Each number is 128 + 32 x the weight over its row's rms, rounded and kept within 0 to 255. Layers, rows and columns count from 0. Numbers have three digits each. The size before them is the row's rms in percent of the matrix's.

# layer 5 MLP up, 192x64, rms 0.244, rows 113-146, columns 0-63
103:083127190126126118121152161144105136073167148141152178144099118154055118152155137115093184136177104111107116151135164090224159098130195129130103129129160146093112122153172086102096120074120111
085:131141137140117102142106132091119094130127123142123155094095143089095118134178085185116160105116150127177153086102152154053119123168116108104065075185119207123153143080159108095084143098092071
096:149119164122103123084086178171132187098126081153130149073159135121150135076189195179115156069142126120151168123124106126109156162120103126073075119103043158159151112125123106147140100146137145
113:079129108153165087147076106134041180137092107088152095128141161148152167089124147138113087152109121072148128135139091126113174145131101097083163102095110101181141149173146127108130104097207081
089:173061120137132115128157133118095186073175150128127115102115159115173146171120065135100131149111101091125079152128142145134112168145105206125157113093088099063154122160156183094100122100079086
101:168119138161138158120121178111103098132105135151101112154147145139076107086146128071138083117153197192120128134149179115121086173121139127152106171174123085119103149065134172075135128071144204
099:148161138114127133128135163116146161141167161155142049146199083064108051126183153107127091161135088133114123139142125114075074129092106133139166175175138159100179132122120118140123164161078095
097:146149091101102141128089162140139159104147135094146170150160166104161124124116154134144078097149133103141072127106128171153065159095100080064109190169214117142124102094103096131174069108143105
089:155133112135137128123113072081084109125110063091134066147098180095154151135151114171132187166143130111133140148125191107092131138044159101120139101098163103172130161175131128150094103066171143
097:152147126197115119152129137124135152146144158127128096213144121158102102055133100073134139110115173146152106140204148117111169189125111099094113091200128093134074089143097146112171148117146092
087:148177101089176102170146120127066125129111168121129151157143120156178103131149137149190165107085151133080184124089137156042080093057155129109108094130134111115183131109075145097149123132137118
096:168155092110092143180142104157102074139141113172119117168061137099169136117155118079104169132128089111132165107114124077148145117067150110159080137151098168090102034127075110134100160144117104
105:187164102148130157162148141117175134083194117099112113116111121171128172188118076154142126131092085145134057128101072102097176083127168135102146127100104171149125108084119117085098095134112065
114:119121152110119070169128177165166165119132094078130100180127116124184165171150137139132137091175101154091120097191121065153215101147128141132155120088138144118126094135167136115071132179169131
101:106097098132079125153159124145186166078121123135212091093094092176117154150078143106131138182073127146103109116125118081107112125159144076097121084122093077073136130121130130197119154084108137
101:149122092132133080126131112169141110165128136137179105184050138119120175081139072115150137089153162095151182092111108114106081193108145100123096098145125161183104125129115198113113083145186126
091:047168136146100120090127130110147139089144188147165126129201032096172114120084137141101169157101077109125164100124141143102133126172177181099114152137134172141126144120130172164109093144114131
095:107181133119110172105146135128135108126117132191134128073150168052096136140157124120112150122153137084129156112168124137080069129143158065041085094169159163129117120123132127122186113103076179
104:112163136088120151118119137120085092141156111089119183107174126161167161116110144119120160136073118158139167088121137160121124125114144152141128126129075107166143077121153103127019053128117218
101:157168144163194087162139145138171158129155097163126188099051095158082137143160109152128141120132148153096136141087117096144066092158156107157151137186129181158114142198128111090125139104108080
097:114170128143099169153125146162106079177095099157061068149092120139145090113121136075089113131066143140152118147135149140133178167158117138144141167107105186074165114183119124061122174157153102
091:126175183123109146085187148163158130112117108115144112131152170150110175136150098087165093051183115131132137089064106121167172106140147157097120119059127095144101146207120118159141168157118148
103:134114135141095100110161133122127143102087204102132110095148104127141150102102099106113114115161191169057187152158121135061102175177123181079141114133093123143141147126123163163080102195125080
092:118181097156108104143117102095139109135147172132205113170134140129181146117137131071170098111151080133103130096111132178076110139124164128110123204111152157113168057128101100065124156091078153
085:113151083117113199180097096107112101156119156171167133145134152141084149123117155103154107176168139098146133194131097118193176070157124177121191176126137127127124130109074142118121067095161111
099:101187042063141073121108135106102110143106083139120125115099155118131119150150166142129115175163146175153105124133142135174157163128124118100108117201113089156156121148111097131124118234097092
084:118126128137101114113093119111161132103115133081097150012191133082118156177191197105089160129109071144104113112134117154155109135155150105114159139076087114082116123111108162135135099113125178
104:079178116141133092161121144113104147185108184151118168118143142171098156117191098168115149109142142187116122106144119119127108082120196124160096108118185174163153168093167164103173085106183117
108:135129119098124096134133149129130107131119131074136071136162062118157148112154092102170087117136085106147078062092138153160183091151154167177099188149077133120183112087104152151124166164071148
108:111103150092144088126135201068111187117165099146111144155110128149148142107084128206185156127148142089130100182107107114130105110120129101156154175110112175063141089149097121073114114100185107
089:076184147157122198102087133092067136114147064108113136138104144211102104134125094094141168177101140131102146046126152139102137126135157181124084117110132099147130121148167151129080135075131115
106:139091119148171134172136149137129152095138102114098141135071166126143155050082097154118080194193117135104168170077182119122176157152137153157151176139191116112134085152156136114152129102124170
098:127113160140077116110151138135103088113136138098182070080126093122147171099081089164171146107102069176149143116120141142110173127150129098082154193131068098095103137120163075116083193132162116
104:103133088076140145161129158108073099102113133089128160099087136147093144143121137094183102117145100201126119126089141101155111077154123160179089135074147064148167163075120078170122159090131174
# layer 5 MLP down (transposed), 192x64, rms 0.231, rows 113-145, columns 0-63
097:082148137146147178162080124111097100112174121114188162115128101113104121121151162108188158146068178192161168151105096120123151132127104123150115108134200112131039102146165148145103183121154122
077:160095115129134183119202122099132156135124136076117140184128068107111143109158170153192091148162170138164091133082102132147181136083122151117136124124107126162104083123106140183181096145205142
100:147169160160159141131120162179096215069170097062160129141139080120164133126138091136104096116143175113186168113159096148101129116102078121096131119148115115155158101140098089080156131185134163
121:122162134165100101183129117106123125145042192084130149096132111138215097083124099135139124189160139156114089118149185143054167102120144129138161134092128159099189108127098096120124117139145111
103:188125133098102144125095107110151077109062138093130104061101205115165146145080118140098146155123122134075089116049094081091114151115096128137177112098089136153143102118165127117091146113157082
093:119137161069113139120123116150129147178166126118147143179090134116108101124178080158074130129078104087169134124240138109117115123111166125120111114105076129100071154161162174110133086185098110
097:128227133063116146205157110081090158100079138147170129136164115151155123117098159156116132144125131164152113163193123100108188149105132129128114050124083135075116156127144137105113097129149113
102:153150117114139098120165058114061136187193136113114144142155112110203108164137145147144120117111091125157147080070138176050156145160152103092116121121135119096108162179075129182116142113138141
096:092182110130132122157152157085118148164090123134143119147144162073042161109199156102143139158120115158137123156162140176081137092168135159135120166099115126148164231160094141123142109154096141
101:175083148142128131117122125167129126084111170134116126155137145128105090152078079108135085128124135068105062097118122208159123149151133083199106154160099154106061082078107111113132092184144135
089:085148112154146132151125117111192118095085074121149137071201124116127134117090146074108119141126159110083161185073119107162144100150129136116148083160143110093166103099202104189154167102160147
099:152125061125149129103123078069119169119136139122110091148150146139147136163074097173145081095093181149150100192131153125151090137172104106119101113116101128110114226154143192135131092077137156
107:075117118159154135141098131139122142083122152128195088167104145119136151091125067144115149107106112082163140141100114131144147215184152122140168149109160072139076082098100157164143198164134170
114:128121148152129125173132135134076153101176139110180153140157070180103109141160179099209108081160133095171097114068118124146138105152141111058125143092158149165161108138074120144137101110062125
092:105123107136174168155128098146161156102185114140186134161082093136142156071114122103148083162148117092113185140097127124184142132103167126169094176162139131103163140138077168173152126162203084
102:087175084130077101176142063114158134108116155182122073120121165131106076110137149095162111177135146140145149165157091140089143177199172123116109185150130096114184153099079099107154123124111140
097:129127119117150094139106141134129083143121166139120092084197129122102114115112089122060118122080113126095103096197181079088108125118106164050107071105067081138146146138127114181138182142099118
103:113151150122084139118163125100141101115059160131108094143087090122078106097134135134134136081092117074132077126101098093193066197111129142156076117064172136139131123107161169171155103136174116
111:136106066139113147195062093067105172116101120112159101130111170088179154139064111155125107153131128105078151137177153099102115167163132145095113108146078145106101119116137135149132103190200145
100:144153123167055104102108119161167093114135100159115112124154177115103164121171137099181163131157172084090060112103162108088144106096156146096148133128148081112104139121184110086203100087124169
100:121125170071060158134128031178084132060105089123141093137108125083136077150117119092128133138130134153166188120134146108149093162062127132116077133107078119111101120145104145115143074138153129
098:147139127168168135099142199154161179177140167089160102118122152166075133088137141125131104139147184183127160101174130150080133111143072173132128148085136156137148149145082163108150176077073096
106:088118110119149098093103136062148141136110097067114174131154108091159114107126150101112140114155093173146076155065153161077133117091056125085152071140106149163148113047104131120122132154094172
086:139124119117143154105139107063153067111158195108116153133107079152142164154163145062117079165123149170139144152081144091159144108137143159138098114112127125148073085061136144154170066061121114
079:124107190127143072070093155109098148161137091105095097155177124093082084083077103109138184128134110040116104135182153135103098173122140108120126149139056118127127146160106090146113164143108136
116:051174125117130111104151149119131080179165154112083055100137069131200079125199138113152136148122177105127153082141138079140144161105118145083118125155147091121142156164131131139155115078145165
093:181162074127149142165148189144114135168121178127134139141190112152113101117100132164115130146075096072152132124088104186134075106091081111169127103137093193145096091120141146162133124146204112
104:153029129222167086083077158108135169136136133137114133146180153174129123091086117137136135119106100113172128116090112139135202161131079140149191128127147137128102115153142117113132173118125084
105:109057163135168151129124153127100090133187144139065135083165053136062120145171131178120114120157136140114187146143079078191150131117107107160159104159152153155108099114095134113151142108124079
100:090132162114069156134061068162113098086137153073136104108102065131118121128153120137130127110115098194120166128144138119168128098109170151109149146153127142196130103164082156175057125130086075
080:112089111131177181138123095125156125123142206138142084145126129078120194121182118168162090094140120161170132192115075131172165122135151080158089138151130094137103053113104158145140100167112151
110:197125128110125141102128089121105091129089108045113107199133098137128193112173112150142150200110143148108141104120229135071130157090122113114110123107122107120102145163093126184098126123109135
098:083164140183146123210118156120117109123148122160183168104166091154108159113197184092142122173123136171129123116089132116179140148060130157141140192152155155066159117144121105113108092150111136
# layer 5 MLP gate, 192x64, rms 0.249, rows 114-146, columns 0-63
080:086137095103168068121086094136100078077138077169091103080112160163128151133089086121074147120055148081122114080131143134106145083178130132132118160160136179114142158098122182114101136159105097
088:191106150156128152138118071148104098064143147204137129138102115106095098156100132144160071205108143114124188166143123199146095129087137078182079091107127128125139096122129121134112084137106122
117:093099103120136139115157134130166075074189107141167157121136175146045107117129143091150139165145195172112142128135174099170164135097125141135091131172182118113046142099128157132125162104086162
100:099143121082116097099123122148141116168092098180098094150126053106102117142108094118116133149114139207060123171126167167160144126077112091119051127159125098120094146086134137122093118118190184
094:087072126127146115042140167152139143109145150134174101066182135124114143125116099063156117148155162129127108133117202138146136095112095162139121060133138166128149145111132119139150195111099209
114:157106158109070136089119060126138111139133147121144104169172092176127121164138080157149111133117116162131125122134136097143120102137204072108167129154158105169110152178087214113186069137158138
109:111152163116178096128099139031119092107138123126132083111098080122125112117160137140160111134052105175162151159098125164128087181092101123162186086145093141131147168147161193127100149115145168
093:080098105090141171132131206126139107053156068132145175117139138169139132091108128113124031068137131087094106100118122151144154128188096112117133075141130094134111133153179109148131131077114126
107:136146085180075134122135164125120154115146191148167102146112100138168130110074089108167168144107167098087144140163170146156118145137080133164088148088119097078078117144211122076085149116089115
099:093093164107113157107115119124106122174182139132100132118022139117158167120085113102119106158098127072150100088203162127093142115185101083161110153116079113137106120134118183139171086145155145
097:168127170108134110097148141175120122094080182197101142157131080182160071159120131154134114158120127136086118122107115122198101154076117115133143157166168092117131120143172074158175175118079086
108:108097111159155154179094099155097102096108137138151156115118112136159102184109189132136120089092146108116084152161138099175157134163079108107155140115151177121090160097064070151156069121149205
106:120093152099138136112137114027123100129155100103119138096093147158179170164127167139135072142127142128111090105101127144163070171079099134113126103068139123144138141204134176093129157059099152
092:101132110159117121107182084171154131116106124157118093155110119197082134180122121159200094145148115111114122158101147114081095162103164103168099127114132077145113107167065114183084173115069166
107:086137114082128122167143206136117123079140120162186098123169117188123136159135113141112115092164178059107104150105141076165149102099099097135109174086143064093091127142161093137152152109179109
078:150143107146055102098152185147109080145140120104154098067140161175152136125091134084081131071112089125157109114155151121112124178122129180161126074133130125118095072171068141171098181160118132
099:056087101073177124100100114134143081089147132128178103129128129125121097170151137146132075165117085142033135138109121144184145105142108192183172180123105145109148179121145133158135157149112120
114:135126075099145161118177154113089152142161113143149157129155143115102141111157125121124157170115124171175196099139103160157193141156118119221125209154105132120118140177146128134133133147068200
097:080069129107106131120130110112058131113145154090165096156178049162104103092142146122149053161121117107140075123149140121168087115107170169137121165113082103083149121116137131180149110157122191
104:093139131165116076080142137128139113137129121181164101112126111130133099137183100146140113158132072120133166099106135180101134132085135109167111049128117153097218112132177181106109145176076066
094:112104096105130112104092125123106096116143125101168098111161124113080151187112167105075130154133157102136108084163162106142124167120119134164201012169136099106064143147072111115117103144152150
107:164113168114181150096114156136102120113163079180133135139089202195134164168150191170188137110149096126106135130122114116139152169136178111186122144140127124058145169133127095110131180086121154
093:125080096131098114135102142121195130140105121211084075136173088086140093127120115100137131145088151103200120091115100110121163088133078095120144104148106183112119158113164145084118178181112079
075:133134070181131105150167074146152109130156132055122104134165138131120122156146174176146125150118110164101123126123141149088040127135163198147087130121091092066164136135123147095134199141080125
098:120099131162147179115136122150118112099103139133195092147193101118125140123135079094107144112115130109163141135096111101191105078134156120161104155169073103142083037104130165128145214099154155
088:113130125151140104137137087145100091117134181100191111186077151122100185151140104152110060097129131082189124153060086124170112186156113137138099078123079146167148121121094110127144140158151179
106:109179119074106119137223162127111160042082127124088093119133139123126117161194148149156082140182139170109136182146100090176077157106116111133110147093142101149147089135105125108143110142107105
119:092154147072104117150104118097088117131100165137197112085164116146187128094181127137121065123115119120084147161143067097110169086179168133183154112167168138127154110117163173159172145120167135
107:190124128092135104089157104044158176099107136201147089143102114155216087136125133162180145137164119122123122166118153115094128110137117112168070161089164122146128089148133103113123169100143084
081:084130181139204109106165164124118089124155118124124135133113194095142054149084097088100131137122147119128153064206110174104108167130123139116110183132142095067120096157124136131100129065130121
094:104113181113051178110139168108080108148146141178154136140130080107109114122116059108084150122088136159107078174145130098173161124106071110117095119171064101128156159063115126119094158145119131
100:136080094108115143116173115132052083089096177173083104098127134120159158140158139092097112096137161114143097070151123123106135144079155079125144044139161176097182119112132083101125148137077114
110:197080147128149126137088099102118078124167146127113106114109109132130075080073167128111051203137137097118135080166154158135164128128131183168138115115141159143162114135083139139073099073173113